Weights of a small GPT-style language model, trained from scratch on English Wikipedia.
Size: MLP 640 tanh GELU, vocabulary 894, 4.16M parameters.
Each number is 128 + 32 x the weight over its row's rms, rounded and kept within 0 to 255. Layers, rows and columns count from 0. Numbers have three digits each. The size before them is the row's rms in percent of the matrix's.

# q: layer 9 attention query, 128x160, rms 0.0722, rows 0-85, columns 120-159
# k: layer 9 attention key, 128x160, rms 0.0712, rows 0-85, columns 120-159
# v: layer 9 attention value, 128x160, rms 0.0709, rows 0-63, columns 120-159
# o: layer 9 attention output (transposed), 128x160, rms 0.0568, rows 0-63, columns 120-159
q0 100:173169088151125090122108135118064122113081132125123131141089115113056089137126116147086112101113130118115134123116084146
k0 109:179102154119142103117120089108176192178160154105091127127126193139108128140090105104129129122093137140121106110107105121
q1 112:134129132089157173140153120091123154123093177150181112092122103097185106179162084146167125086135060188155118114129119127
k1 089:193160082103091142195163120070106171099114110094115094182126142109120115135134166132116120138145136116122137161123131185
q2 102:118114124146064105132132123135176093120120144137118079137073148121149154081099146127122134114077088130194137158185155144
k2 099:063138157141097147092094114132157110177162141138147125098153155138129122204105115119095165101124114105208100123107190096
q3 112:118146094141085129104134148129165166105139111104102153172163174144092116038098129119142078131152148084124137098167129113
k3 117:136064128138106119149146087123159207170164148125074124171108180124100120163103133122178129134061192104155119171120075137
q4 127:130063142114158173142142079159148105146094154171157116081119148095172093123129107142122134107096112173172105177121131130
k4 117:128104189122139109091122118127086086124168152111144136111145106126122168147100110135114097119184062130128129118131157096
q5 095:112187127109076155173163040136150134122125137147133131111137120148193113121125125112147168098146154124110118132208193116
k5 097:114052111142126129102094118132131085159168163206154074123090121106155185160125081155077187111078156162223124165097147132
q6 124:054114139126132177082173136158117144117134119098085172147168146144134136124149172140157128153144138086128179083150160138
k6 120:141100101061159103142131122151122189166128088139140139152146142127154114125172101167099079123152184124135154075078079157
q7 106:093206129149164133087076106129078203143097120087137174132177110156103131123143127156140165149133146030116160139149122170
k7 088:083133153079092132197153129101159129134095105110089125141149122191151144058164197125110114131135152138141196125107160145
q8 102:079177146125132144150146115091165053152164135087083181109140049156121160151129132082182143086142146168112194090169175115
k8 121:097127140082160145085101147149128146172111124198116110109137149141169144134095107152099118101132136125151108108077092101
q9 113:112141089137140142101153083168097150074104140104061166133136138151109116157131133171123142159145134139101165114119062155
k9 094:099135151100158148123151121141162186131123107123072139093137115173128144075143149123129102098130177131149146142164133139
q10 099:189115153136082115102115098155110123095180102128181118172168154116118109118092124142132080182178136090147093121077087111
k10 105:123190135182111128177117112141083139145129166171161074087135122163130136076117088102196147159108131119075164132144099136
q11 128:163126088138128121167107122125169133164148113176150096113113139100151100112135118115090129100097113161106105172126159163
k11 105:161137148162116107089115109135110127110111157136166096128096130039156111202115105120120125171162111119110071113132145155
q12 130:113143143144147177058137174108125152121140138069081174171153117149062116116112135125163154122122157088136138064149119132
k12 088:112108136116137111146135174106155128182103072116129128135141113228150139121138150174125105133134152173151126127107142138
q13 098:125067120132146199068088049133164131159081124173168125142135100132175093166085107134169113140151129170131108171075156132
k13 124:143134114137125130109154128190110055134131086140128074127117177132132178130095097134105155115083092123108120196122105150
q14 087:082112135140185103174118196148100135129137101094087135117097144163068133116185147147098109085092141136109230133181157079
k14 106:108117144098163138161131167122120146156112129143119156180162103206149149142167156162107100078143157095170123110099124070
q15 113:148169164095107116081173144127114083122150155089079149148143090161083129197157126128143151099160114119119149077119101083
k15 076:107117093137149126155146087140121098146129146136071137115120138251171110109163110118174106125143104171169129137129115117
q16 080:130111114118085130107109081128196089155158120155106164143164130111125125117117087143172109152167129139135096108094163159
k16 122:087142118180114121142103132151099114101086126145163099092130139115137105161101111093138092143147106071117101177102142154
q17 108:167096127135133138119097129177148143129140105195183133073183146070172104105097103118123148122132120146119074181075183150
k17 080:156113167118121088154130111089156110119156147108172119128095175021080109131136119079125104173108112103068146142072157136
q18 086:164134107131096110125065128164157137177104107209151098166174118075158060106111092128138110163196125142100077150101179136
k18 089:158113166102133128120117111129118125068152129185183063106110141063108138111122113096126127174101122131082141156097159152
q19 090:153125167140136119194146161168164129105179127096089103124086109105115175127137126124102174090077095145146145132163156116
k19 113:102142140106111133100098164076131114158147141106115144130160136171124148078175122139100115114112162170111147106127088138
q20 133:103141119156133159142161150097119156126161129071102178207159074220075173173162145173170106116161138082113200101162110112
k20 087:103141058108154125118139100161149148168115073116103134179140121227134128118154115209100116082115151132129150136116072077
q21 080:146078101113143163099145110120134128176134121218119141136171098123216133174129139156157086124131194130114122158053103171
k21 168:176125115133107097132097145156120098105149131143134088106118161064137137185087132075144133154133069104128072127114119164
q22 111:161158081123097135109112055121110115166114143193115136108135122156153071121113157150142112147199151147120093147120121098
k22 110:145185166165163122120192106107106151110062129142179129132134094139109170124113111149157111072148087136202107178118083120
q23 093:149135120135142145108131115144100104183093142091176130154175125159151115121112122165149127142130136127159160127122189084
k23 093:127116166152099126155142110155140134117080079122159157138163169086147133156122122150113138160064120170148109133118131102
q24 102:135129136159092162112097103163087115080100103136135126145130111118139128085127188101141120162156143214153127090126195077
k24 092:190152128131118116132128139165108172122086155188130145121143186113114076094125156079101136089105181144111123125155130080
q25 086:145142159137088078176126132106114142154106082172125101148063185119139167072150161089108149111133094109136139143121089120
k25 090:112152151155154110108208085059152130096149155101139174164175063111125120134168127137128128124170125125155140116168165115
q26 095:152103161116126139133169171127141163132157191169085104082098160156148150102126088134096101183109109163110142188125073128
k26 095:095150092111120092155148155069114150110161201112167106133119102143159160201139084097047139135097128079144110155153199113
q27 090:169136191137122099136107101162073078180165105056068089117122126114086123137110186089113151110159106129135124093157164070
k27 092:074126145100121122135089110114121117173050139152102127074138148116114154068145091156151116078174125138061183122162083088
q28 097:158206102142092153093115160141112123151115103133131209176149118125147085172122144114126115156144185136160087100066109126
k28 088:123127060164105147084108119127172080127120144182142114145131168063090110167110198118174061195159094109139082118104098142
q29 092:113148132103180130164106161141086150149092098130155098100090183126117130101127111086100143136152147190129122094108092107
k29 088:105112115146160176085161096026108140163111132145122114118169080095109111132126186115161119100140180060208176060158148138
q30 101:127141040078106104126178130138099096174131129146096129120123105136175181096070164125121109139090155126138118132079122097
k30 098:196124112143155135129127118121160103129171169115142097158143131073138101140139089119071121150113125161167142136112114198
q31 091:109140136074170087088133163157093132112151115095098084104128089119102077125115129137116133145136187117107135098200107134
k31 092:122154147113111126151152108082116117162124154110162146107140088112099158058099138138150167085099084120146177165135112138
q32 099:130156095142176149172145100080145113135085155223137155162099122133115098130108137175128129111086115130113088192120063184
k32 096:102185079148127175148161100145138105151096156121128097136136134131169141228078136157124131122099105120159082118108162150
q33 096:132168168095102080078091129046155140170126123097145165126134178131104102131128111095142105115193131142152103127165080147
k33 091:069126203116127104126173131056115138059124070150112166136150147114128160112152134184148099127092114126104133094075135119
q34 106:091101115112175133049089143115112149133097184127107069153131128125070145079112135140125138151132126100124103072201181083
k34 101:120131180083122157119135200158131166149098134099127091086088165131146084068095109119127119069079202135164173121155118115
q35 100:147111151137125111122131060129137110100118122139131164143079084107133075107103152116147122067139097172102128120128191064
k35 098:139079178097122136098157104179093106102080101105093137091109172164139147116126104123141149102139148139147084119105113071
q36 102:143144146109140143072130113184122134049114092098107150146139077111139130203075210142135085152123108130174104115145126101
k36 102:148197120118089142161095119156075150134056104118116122109088165131138126091125111130176134066063102176077108131140060142
q37 093:111168141156119130165139148047130114152095177153143169145159164144154075181079232135133059139127144128142120166106085149
k37 088:179137109111140138137121114139139087068145170154135097133085089110169162108090122123123133093093113154098055124097071141
q38 098:145062155157157125091091125102117114135194147164161118104093160160110131137098135147138078127078170130109071087054080121
k38 098:184143123120144119118119160169134221142160091135124127145169146146173091123122158100108118134086105105140097136185197128
q39 097:097170178100136099118137110119119141152134094138102114105108119156155110102161119104154146159131143092178190103132139079
k39 100:066172212108140109134161139060151130136164098180127162138151102151137131158182066117102129087121091144141191117109118080
q40 094:102112101133186086103141087093093160033130120137138122145144111151077068153084171143139066149143120150101086125158123129
k40 089:149216109119110127146111171158097125097094090131126111114091143153157167066085131156173122076067108106110082146158111107
q41 098:055163143135187103126094151119168103100079100127108138114153186136085110086124165129064124133143145108146084076167156078
k41 094:138153126106191093149086118086097124116179154174169169124139122158099151154134142130156089162151125078138126100131150154
q42 107:134058121100121190129150101186165109140113075178125138093095121133108119178062090141071118124136152157185113158138146137
k42 105:149117080119156168128144201137154108138089066111100132097146164144137147177159103100135102126173117098149143117139147102
q43 099:118159098153128145162110124082187155153155112120138111181146106172136064127152087112103142147100163088086140140078104144
k43 094:112136145120145092110125183143108141172119154115159143118131081125133099140075182141100069136135071104167091132081161117
q44 104:077089111112104123096136118094104159181119087157109143136109175145190184165140156110141077143133134130182107179132141153
k44 100:161135080147133100101120151155155154157146097096070167192194099091176136127141097104128124105172132091169068067145116103
q45 106:107109102165149160095122127097144111097055158118160179108079126111162150127141094113137075138112155099134147158174132169
k45 100:087158066102140111115084087089133142151156116103063142184141089138153133127138142114103147066119116172119138108147097175
q46 092:166179100158156148079131117089134154128065145137197158113094129124109066123130104118182090109233139192132109169147063129
k46 085:136133100093178187111168140112086044124045130174116116139121188127153155161077117175108143104141148146127098147138142165
q47 099:115061136115170094127072157123198140188197104114053112083107190102133149085104115125159153140100157122131130117156091110
k47 099:081135155076159055124162099090143126123144088058114122126102098137071101143192127116125147141102136094147207133126145148
q48 099:108101146108165045148154125158119118108202063073101086033142109133125141124125128148130098139085164144115160149137157126
k48 101:153062140155168110128117110115121181141116157101112140129130166126103198160140105113112133088142108128133172125091140175
q49 088:132090112103103085160166067185105099075096133120109077069119130157168155138118164143098097167071143136131131129160099067
k49 092:081154060099183118128087092134153160172146129130091156112082087119132163100125107109097180069128085157130127134128098176
q50 105:122082120161129140118127090152114117130168141146069092134071128122119164088158125116148107082090140075139103153098143139
k50 104:135149098177169083153107076136098173110087158099128098163170067158126088160129121144146086127184081117160103112133156127
q51 090:117104090164080182059125161095193180130098109122096169130136131137163132144123169098179042174130150124093133137144110171
k51 084:197166118076129110076143152173109106097161128106132103114143142145176170106122134123128086075101075119074129103117101130
q52 093:123100074105141141149127111164166112114117104170052117111084143166116072093153081126086143151097173082103088137085080136
k52 090:119134179145182118151125173138143118085089129112146078085111163144147095101141119132108093091126083154206088187123153125
q53 110:189155123125112105156116146131077091158176098125118100094120197138099132063159167090112163052161112146097156114137094132
k53 100:130119156141128102080158127082163124096103121157145132112139048103142131136138096085118147160157165128165144117156152145
q54 114:115124141142166096115137074157141160105105165114152084111108102115091175079129108162164070153163051153130144122173138167
k54 110:095136181145178179120138121145135224089142061080093120109122164184150174075125120092135153105115198110107123150165204130
q55 103:107120122143103165117118167129115095149098094167155135136073101118103104070159201102096131137087168169121165168107112090
k55 106:144132113073185148063135156124157160091071142141103137124117139107149113121154187082071135064096121160180122099111108123
q56 108:165173188109088109152148069106133087197172133077182047116138200134132121123138153127100154065129134170128139121093076050
k56 094:116138118125132196075141131088150079177130120113124177086167094088107118223102126085108114199117068143155105090096091115
q57 092:139168173082070100211145186124078073130162164096130077069105187146120147120149169153116144053130124130122155133126105124
k57 084:073103135112124080127127150127171144163142133092120152148125069118161119140170122114080154178170167120129161137105130101
q58 102:189090181135119138146162073138120178126125191166159076111073162133122125144080106165087138122169147146117137161100118116
k58 097:135142115102127143148081193166159139145155121119115159095143194153114107212121084087122138155113123105066103152157110129
q59 100:208123086127103145148109090166091119104138112124099131140067144138074114099114099101139087113162097202119122140136084109
k59 096:083150145087132156078150190132079152143149107111080060098131158102139131107122127130089085138161145118073067107165157131
q60 096:055063076113109159088146134148148169103162097108152144140159094106111163194110106146154140116150136098105118111145148092
k60 095:152145146085081136130106127194127153155131068102125112111105192138148146081098175190148084125123106120090159166123180098
q61 088:118102170122153121128156159053130059102124133154211136137145075150168144143202141118134141125143133097090159098142133127
k61 088:161108155101125116132159110000127205125144150138130188158142063138117145097161116094097179150115159135126120166137138108
q62 096:148191137125105103113107123139103065148091112120142201126170079098141151195157127096114068115181162157162142079139127150
k62 096:137060081140118088134071104129115109051082110137144184078156147115116135088101094148139117128104106150067151133110100127
q63 101:110090107128153150119137080155128142134169097119189122112129126158133165141097164120114105170148157173110145136124176071
k63 102:181138115169149104101164148158177172157139099105109147124139175100191156079137170090120136100091096105175109088136129097
v0 095:095182132130155160118128034180121144165124133157115131087165175156122081103153085153142136156060121239126149160101135155
o0 097:108139152143109177149138181129134062113130122109158128146145072150087096150144121159111082098133157055088119151124096171
v1 093:151213095095130105074130193140160136139074108084085174159153090135095125083132147148068156152071177115111126191159131122
o1 090:140172156063103190169121148124106111129119123145076124093174124172111114159105161129112131111119118137127135169144024162
v2 108:103156153108158152139113099144105157102083191154178154151169157127127143113127150120150090142142099119199144093148130098
o2 107:157122107163172189125157132110104113101190196122121115100163140105081140181111108204106134139074115140076089144109148154
v3 109:099115187165127107163106123114069175137128119140207096116165147163129170088109161101113092132138108105100185088152123132
o3 111:156114080160103135087198107067142095073202147063112101145117146156111095177150109183156143118137118161140134115133192122
v4 098:132148150109092138145123096155122122071142142122126141147121085115127095115172161135119134152162110146123165205128146043
o4 097:172153142074105142149117154127077120100089103160108103084143212124167159102127185059074122109132127140110181094127127134
v5 109:143194133098114122121147077133134103091164108151134081105130090090132198129126121162170179096163112144147127145139032137
o5 106:131111130085131097126060084127124147072102140134128150163099161080170118102132167066158121153165165158136149114110134094
v6 092:132165097135191139060136093146166118127110088105066163118108148100153138177091081150110115118129127111167066097151133155
o6 094:172140081077125164145082120127089111176168136145128154118125095089177105179091124177152176101086140112109078186109101114
v7 102:137105116091154118083123190149147138170049119086141189103178106152138135127138167130108096132148166100161118166150136105
o7 104:148145180143134138162186136120128101118155183167097117131118133096062170145134144153072139179056121148084123110132101128
v8 110:149134145134044130142165142118155090136149114062079121123124129125134120136121145152108126110133120104112136111092148144
o8 112:157186124108138130069117113116112167162094119125120114114135133168129152128123105064164133121193123145154155152113087128
v9 100:099147149149165117073115067088119130145165159109188131150122146146074133103133094123083078147131109110174125167123120251
o9 100:164090111168144088135156118099138087125157139081130123142126083116156081147129137175179107085110146142055161159167148127
v10 083:157167187097140144089140205144153146137119139111167157125144201130140097102077118124115096129127140092101146129128175122
o10 090:137138115102108245069148146130104122141193103090116109125192118111106116163103088173132129120113119118097118177098080165
v11 089:134144112127135093159118090117132064168106093125091138164102127112128114074167107162109112143057123104115145153115059138
o11 088:107061187166100084185116094152140158103116138140112144132094105164187116101084150104098128095157152147180124125176124090
v12 100:124178091145045130098139150125103129159151149140177104150151146131144083094083179116122139179155164077094118169147185108
o12 097:117169140070177132164097144135143153153161086138088138120179083144057165118153126138069125138086095126091133118096078125
v13 087:056143122138102108094085163143180153089172109107159154104097130125143136130079108122140111083125083084140114127140138153
o13 089:175131092071140185095103156133073130125147092133128110100185143132177114138113057149163106093153159105090089151102125157
v14 107:101138113099106148094141165195114147110170143075072084111124116109139158085108186141098112075140163095142098165161111095
o14 104:146143159074122124153138141080116121126138095121086123128159153167120068194153135124151133130114105164074118145087126075
v15 105:122165056108085151144122111151188085178160124121058136144125086147128099063132136109160147113110150101113121064141132169
o15 103:090119133126170132121117147147121124101100136113124100094115110165076137119107142146111111131154153114076151126142118137
v16 103:112135108149114130150144097119125091160157127155096103128181190111119134134101127129105107140154119061103177069120102088
o16 109:116128113108139108085108102112161198137138132125157079109145122160123094102154076114203131159176164097150091120075199155
v17 089:092061144112128104112127113163083155117158166148143115161141139103104112169145103134119168159096122117153095138034135136
o17 096:130093130128137059152170143109158125166117126156123156119112114070171113062118123145104101106134138108139085130130132109
v18 102:132179133100060145128146157120160141109139110174155129106151085130184140080100131116095130142153143155118153159157166066
o18 102:105172093080117249079078176149095112112129077081095131157174127134091117133126152112095123153148131122086166108094139150
v19 112:166111164124196107146146140164112112110089142116161146087168141127096209196105112119096084075167108089147142078124130138
o19 107:154108116128140139130174092112103174148147183145148117162139157083072109160137109126157171173136098143132077158110109117
v20 096:118150123122084131102114148090079148100135096204179106110188121124110189101063133159134138158152116115101114191151091106
o20 094:136109076135140069098081083161100150136145089152158117213130145051129130088133124091183130186159150150158128075140179127
v21 115:090139126145072172173128115097111124177154121197071133084151081119127143078130108108122082099147146150121191067214123108
o21 118:102162129156137121112123122107136110068096121108135103154106132168123128157113144107146156103141129165133128128115153163
v22 096:198139151136167136154104094140102124058186143113123096083127127131081185132096094129124101143181115143148119083199064109
o22 092:110180104165115112099155118142146140097143150127154141193120092077087069169142143117162150139172108133091101163102127143
v23 096:099142073129071137110159126132086107104134143121106148132132168110125104159141092131118088132172156149122115179125084139
o23 087:120153113079146157137049131178121139124141051129099170145128123104105090129094159114170148115106162128105112169091147119
v24 104:116166109119115117148137111123133098208052174121156189138190133160163105130138190107144120133084139111134108080096140092
o24 107:128138164147167140111146150128171146152148172146087114106091083118046154119115096166091116148100102126118147138138102146
v25 096:094126129148098123154102138107099068116172096161105105157157103097129118162125151161110146180172101104160136125091086097
o25 093:140121120106164059095124141132153124151105122135117160107097104092166145052147161087167130114149144122115139092161162102
v26 101:112108156140139159137100160107135156134155125118147151087093123113129178105135000122119123144122085169094126098191135207
o26 102:134132088157089120128140116112085121115134092128134140214100088142182134151106144109166156069122097148157095157145163133
v27 094:126117144164123140122126143131109144188064139106150120175101155131188087145195189137127078150064144099103176070127178057
o27 099:112140143150113135091164136098202154111156137104087087083091128193121142146148115184116138110156084112160162127138100144
v28 101:113152126161178143113130051167094132148140154153100102116180078136151115126091163139144077116135142151198120113112189142
o28 101:139148083173167138123123165105125080153153163116172148110149102102061092175112142164121136124125073124072098114123145108
v29 112:105125146144054143100097113079101131152181140172184129120134137175157090112151154102124094120162104168109183090164129157
o29 105:110146110168143151083162145103161112121147123068108122142129110198097137137101122175135125096129107145100168138120126176
v30 110:124147114129166098137108063123116116094060147128136073102147152138128128096095167120153148153137145105111110127093142103
o30 109:119098108102130121154117110124120154109180142115170121117137128160133112135178129154097130145133137111168127110112172095
v31 087:070122156133087121086119167156087105122137090135114161120169103128144112172136078189149112133143112160148121103161127169
o31 090:143128095138162148123162132129126071159120159147112183146114121060134169155081137139089115062120135120102115177136118126
v32 106:119177127152102166134117139104104101149136130218087119181152137129105115161143100128094142152099124137128188093120076076
o32 100:103136161149121103104116132201170172089138099137133127107130126167109195059141120100174108143165156121152115096151139178
v33 106:158118073136145131191109136081122079141066162064096140141129115139160084130147160149081147174108164120121114131118133121
o33 106:116184158137103203101152194165168133131148109146112117117150067173066175149174096112115100111135103092110143147132109132
v34 079:095095166059092140051137179133155132147088073090135169145108148141135094106093076169129129119079142163133086139146125097
o34 085:139137099114104231105107144111120127140150116121106138143180106111140100154072066183144117140087176100087129172097103167
v35 094:099175144142170142086124116113146164108113109132167101128139146112125144142113094153081163119151151133141153128161150150
o35 099:136126089106095197074101138120112131102169112093151123088175113121127095168098102152169134119113148125108125140112112139
v36 094:126148151084070140121147127138078154152167116146117139127179108112159108143109096152145113121213121135133149129079150111
o36 095:166182129145178182136117143132152114130118154127116154109160115098063140125091106112134111148086107128092121190094087194
v37 077:116111119140122116128134087160104135148160158165114093130097114120104171147132190143102123168156143128118158138130122079
o37 085:097122165143146009188137093089155154140095159162135108141107107137158137113170149094145140162132076145166133077145140122
v38 103:137130129139069109119157084130131102154211129091106128157080070106160104111132198124153104142144154112127110055095156150
o38 109:096122121145167073114135135110135108159094124098116111079117111112150108126129145127114115089173111119077152129159136110
v39 095:154147176122070181116141160120147114151124121150116220140168072143158125143133122140116099148121107156143152133185132154
o39 102:112153138179131139137172147084118078123123148119088159151089113113089146139094138126105134101101098165084116151149082146
v40 089:138061109127095177132138140162072134097113135114166083104092201145102121157102126116201101084132089142131129112052127120
o40 082:096082169085160122152180067151191150110138184145152114176117123130141134108158098168101142164151158106140094159068107149
v41 099:156199095085166131112149067178107116121091164128121113141150146100081124078116179105154158127146161099119089193086101117
o41 113:116116142110131126181075142140131159138104123124130125076162121132091079087119129122143116210143124129148104132112097125
v42 090:124126119117096131116154103146187127164115137138147140133093163156107135085105105084160121126120164135130110119130179208
o42 095:147109073141129197133113151117089081085179111096132141129161102138128071164104106211101111096109125128090118143130123152
v43 096:184089186112160122148128122137118152098183175164097113113129100149125177147127118137144094068100131156131171098200083120
o43 087:088092098170101058145094055123130103086163148080127130088081159103154092153129155129134148127131141176146132110145182092
v44 095:148131113123206117139117092129109141060083147100164121158150154142099122147085128096127110130151107121179138150002119176
o44 090:161083122133132123141168151092086124159176143106154099142169160063103114123117126175146097146143135128111116147143184093
v45 118:104066080138169103116147149170047132124095127126164090116131133122155116154134189125121132116170160096106083167137165161
o45 110:133063136093115090178125102137158123169165087142118171098112152141132105130155138164094136122088099126182129109105132050
v46 089:148192090120131135128128164055179120183183113124149158117160133158111127163105138122111138128189128090105092120183111161
o46 092:092146112141146144096052108143123145119145104088119112121127111147094115148146121086196160123146119134133166098088129132
v47 107:111151154150120145169112151115117143131116161125084115093142088129136090124157109099124051147138147155122186062170096137
o47 114:103117132205141106100181124129130103066133169138160101157079121166095150174097118136119146098137106142132077157141185140
v48 106:114069151111181137141090126101107164081138142112245155149134145153116103150146140116124170172117138190115159163060161136
o48 102:177153130135141161097224134148152093151167171124097130108130153127137101092140139177060100095107116121144165115130080150
v49 098:128099132104123122169138097104205088173177129082095105133047115141086114130175133162124154114055126136118123127123090151
o49 094:147152137121109062103115107180095154103045121166126098153096145153223138092118139091105123108145194106157168126173121113
v50 081:133117167119168119138139156182147133202094200199082096102153103197128108159075097074137125162106106161162126099151167106
o50 087:111155123146120174132135122100119121115156135094166138114122107181065149174150087191115136145064097102142124130102188144
v51 088:135024046100132131141168132120105126163111105132202134114074160132104165142151145105145103075148135147099135153128155152
o51 080:165117139167103115128077080182125183100133141165099160185129130104186105082148145134142113144093124103177091132102118140
v52 084:123103146152095126133081096102165122134139172206113124098131140118091212136106143108165139092135083071121124108139145146
o52 088:149089105099149047187134099123072127118074117117143145129067185113184127085141149125127151132141135148202126121171145066
v53 102:123108160138137138182135117085116152099194091098182145131138171122094138113130124167123121161135139129098172138153093222
o53 106:144144117172096090069126082139179175128132118133139109169140099109165082117140113062228124094174138148157129114140112136
v54 109:111179095101086107127130083163120130138177071134063080162121138109141108118107162162143173109133136099118105138052128067
o54 113:117130135082124093142098139137142147172080104117134094081161135134167103066154144115155101157178177072122164092117133115
v55 092:159159104072113107133171091211155121106155129170098059157100129096123104122110175150148162098083115104113074189075105123
o55 098:127105134090139083199065130133093131143088098136116138096164150129169091073158138101109102192155150100152118121132133084
v56 103:127112090098135098131126134202177130110175086083075022105077146118125121149119140147133169063100118140134089132116112090
o56 099:138136143026124099112083104174134134145116091158170119134169144118184135098147106137094105173166185071117114106079157130
v57 092:103087155127174147110104120153137172089093219165120171109187147153098125137116132131103122125146151110180131123075088153
o57 083:138126134144136148170185137102122111194188123121126101089171145090043071159147117127133138130118112148105131144137151183
v58 099:080038095127115104146142131077130113163099125101134082107133104150086079142139160123100142146107147136131122189095151134
o58 094:138163157122116161109101156165133117097169074130121176132146142159209148097182096130102109072096187113087185124114151127
v59 099:075128126095156126149108103181144122151081189082063165156108143138155110099128142116156120143068147090157099137104116095
o59 098:160142162142110143164169171134132107159088138165124131086155099111131121137096115173047116161100167131117108130125108128
v60 104:156111137133169154139138169156140160158146126147139127126132136111089130142162049096112130137128113126100105130158093164
o60 100:127092101099127108112109109180119119109172127153109117152126119053139124091138127133185149141123136106161068158116186133
v61 100:106106112149147127110135128157124094148079189138094143132153193122135099091100165089187120084092156089103058122177147111
o61 099:163123091102106169115098146144133117136151101092103108097151126086107091156147088190106132163145117124131095173085123097
v62 111:130092137160068126087135121145198102143113150178120138082111166144197088170102054134138138142123101111123092101131129150
o62 108:102146102121169126180091133151139151181159051152110142096120093149120156093126093150124146113105114094144106189102128200
v63 098:142103158075064109148115116148137114158158072145096098169123070114151144121137149138140116112140147115109156139105134006
o63 098:159134142055151135080120141163125141136120072141112118108132177103176146114126150128114088112162120144119184093133143145
q64 085:091175104141144128131143125124116161080132099075115146114050178134114142107078168138149078095120140126124160085139069102
k64 088:108129142170158118126129077158171150154051171120145163088149183132135123196099118127127147181104126090155076126116183149
q65 094:085182127137123142119152144126174073138137173140123175139126174114126138153148066119109129142120164110138163136171112132
k65 082:111192125120141110155136188117105153098226115150107090075079151118111167139145123145116129099152118156121096151149128168
q66 082:164124067161132103111127121159106146120129126133168094136136130153120127070104110102130181127139058133130109125163166159
k66 090:172200189088152142162129101109164129134122139104112162133083199150126128113181164118143100147067152117182160136115076113
q67 097:126101114192198080145163192078130119156132138080179117086090113087114110118110137156132142176150130089132182138101122141
k67 090:109128083153137124124147103172122196103135107088122117121130149145073113095125152132086178086068107172127086118109095149
q68 094:116122151151110146182115124077166158083103136125129132096158164111147103098148138137149199149122118100095203141120139116
k68 087:117174121119138074140168187152125139162140120091109148151129066159087112101104077136094123132187162136109028166135079142
q69 082:114196139176157161147110141123160115158163090170145095109118167105140130131085129168207168107122166127123138185091142130
k69 089:053078093126124121054108186171108180100184117169110171112108149137087108119053148143110149083164102105106095143153109117
q70 089:167213126120115130104119102093179067092045078129165108134143122164184124161097120135117228130164102146142121181068160145
k70 109:109155078151152109072132111083103198089103165101110123122126126156105085144063140120127129115167119104119087149154109104
q71 101:138115120092194097070071145058120111145101075182123094143143129117130150121143107123160102142095122152107073166074180126
k71 084:108059097122133162121178099087143177148091122156117133103112119109121082135103159118051131123164177098112144148134139132
q72 097:149162143099174178114129148178153173119048134176164069148082178113144090122091082147117158155112105179112129134114156096
k72 093:104081114120101158139076067133115162148156107131151154097118156176124134159208136105116098097165143113146108109117117110
q73 106:120124135110127090177116192069150142108186164099138134141122073113126112106201116119157148075117112082147173094104135176
k73 107:092120153125124122114128105078124124187104113128122101119080140127154094118146157114075121120127165064130114129135164077
q74 112:144171155165155053145142136102098142101106101089092090093118168087134112131145103143189153103137109091125149110103147160
k74 095:142112110156172127130146149097123163167197111136098094096049167088101080100085141129064168135131132135080128157162140151
q75 091:154163177145144111170138120044091104115154089041089166114136138128137144108193131102115116092115158130146174113116058161
k75 099:146115073152103126160237125141127087162122125118132143171123145049121127097090065136177132145105123144113129135154087115
q76 099:091151141074133031162078138093122141140105135180154126135146185115130071122110123114113145134234104102145134117127119170
k76 102:152118172101142172148110154116155114097168091118186067088133168124163149063113122108114133139113152180121124107143148192
q77 119:131149164090145037169141160136148098140169115070119148082178146155086138074218110130117114109123120111110187055147100134
k77 098:165118123085130172193163167166147144143122193117115148141144149092081080043118078105166079122096158114102149117121124166
q78 096:137101113155088162146146164097118122134117109167111186134101113171144115146130195105153140125069161184132145160160086091
k78 080:124199123160172146104130105132113161140118155100145163158124080149132102131156132119154092128120145159179142138163061090
q79 080:137131160102069098102091106201128122158117073126124083046112175072120136106155133106095095116098134204096058141086140155
k79 116:134158140096140110140084123111091102124182119117163100071058165080115122100110160090122163089112155118130123093107110097
q80 099:081159154094199089146127109105157119133137141094114140129127178116137144037153141094158209082126091118146171140210135141
k80 099:108102113077100074176081140118110141094137127089087181132158151110106085033147135101150115067159134076099137152165124114
q81 106:106139081121087156166145106155148086120117094138123180110087100136189138170121209136168169107043115135116140180132105102
k81 099:108146152153081091093163089089120169135067161128143102191149067093144106186136128162170138151154138103148091130166082051
q82 105:124122166107149083122100079127157088160131141142187061094136165094092107078135059130134161146186096130115079123121217179
k82 093:135058149033095133112089165094155088154175110165131091111140137110183131038163090060080124147104087158094128158098209150
q83 099:121131095184179177139193182095124148177139166105103187185130117199113149110161178161149132124121151121148148153179106115
k83 124:130157077176140141129201107145138140129088122124101168203135119199123124178151141192142115102150142117161146133145061091
q84 103:136141119074134080072164145184137138114202131142117118142143147141120109033119059151078182109121067084116146100174184100
k84 111:126125105085117070155109139137171157103117079151098124129121179096120093063149145092080138146108118101094122102143163129
q85 108:135163192129133116105095090178065105131137163115114149130146108108125166152160112103109135117166124119143059133085202107
k85 100:171082127082091140190064109128115110116150136138084154055147122202145142064101125079131124077164124119112172163096175130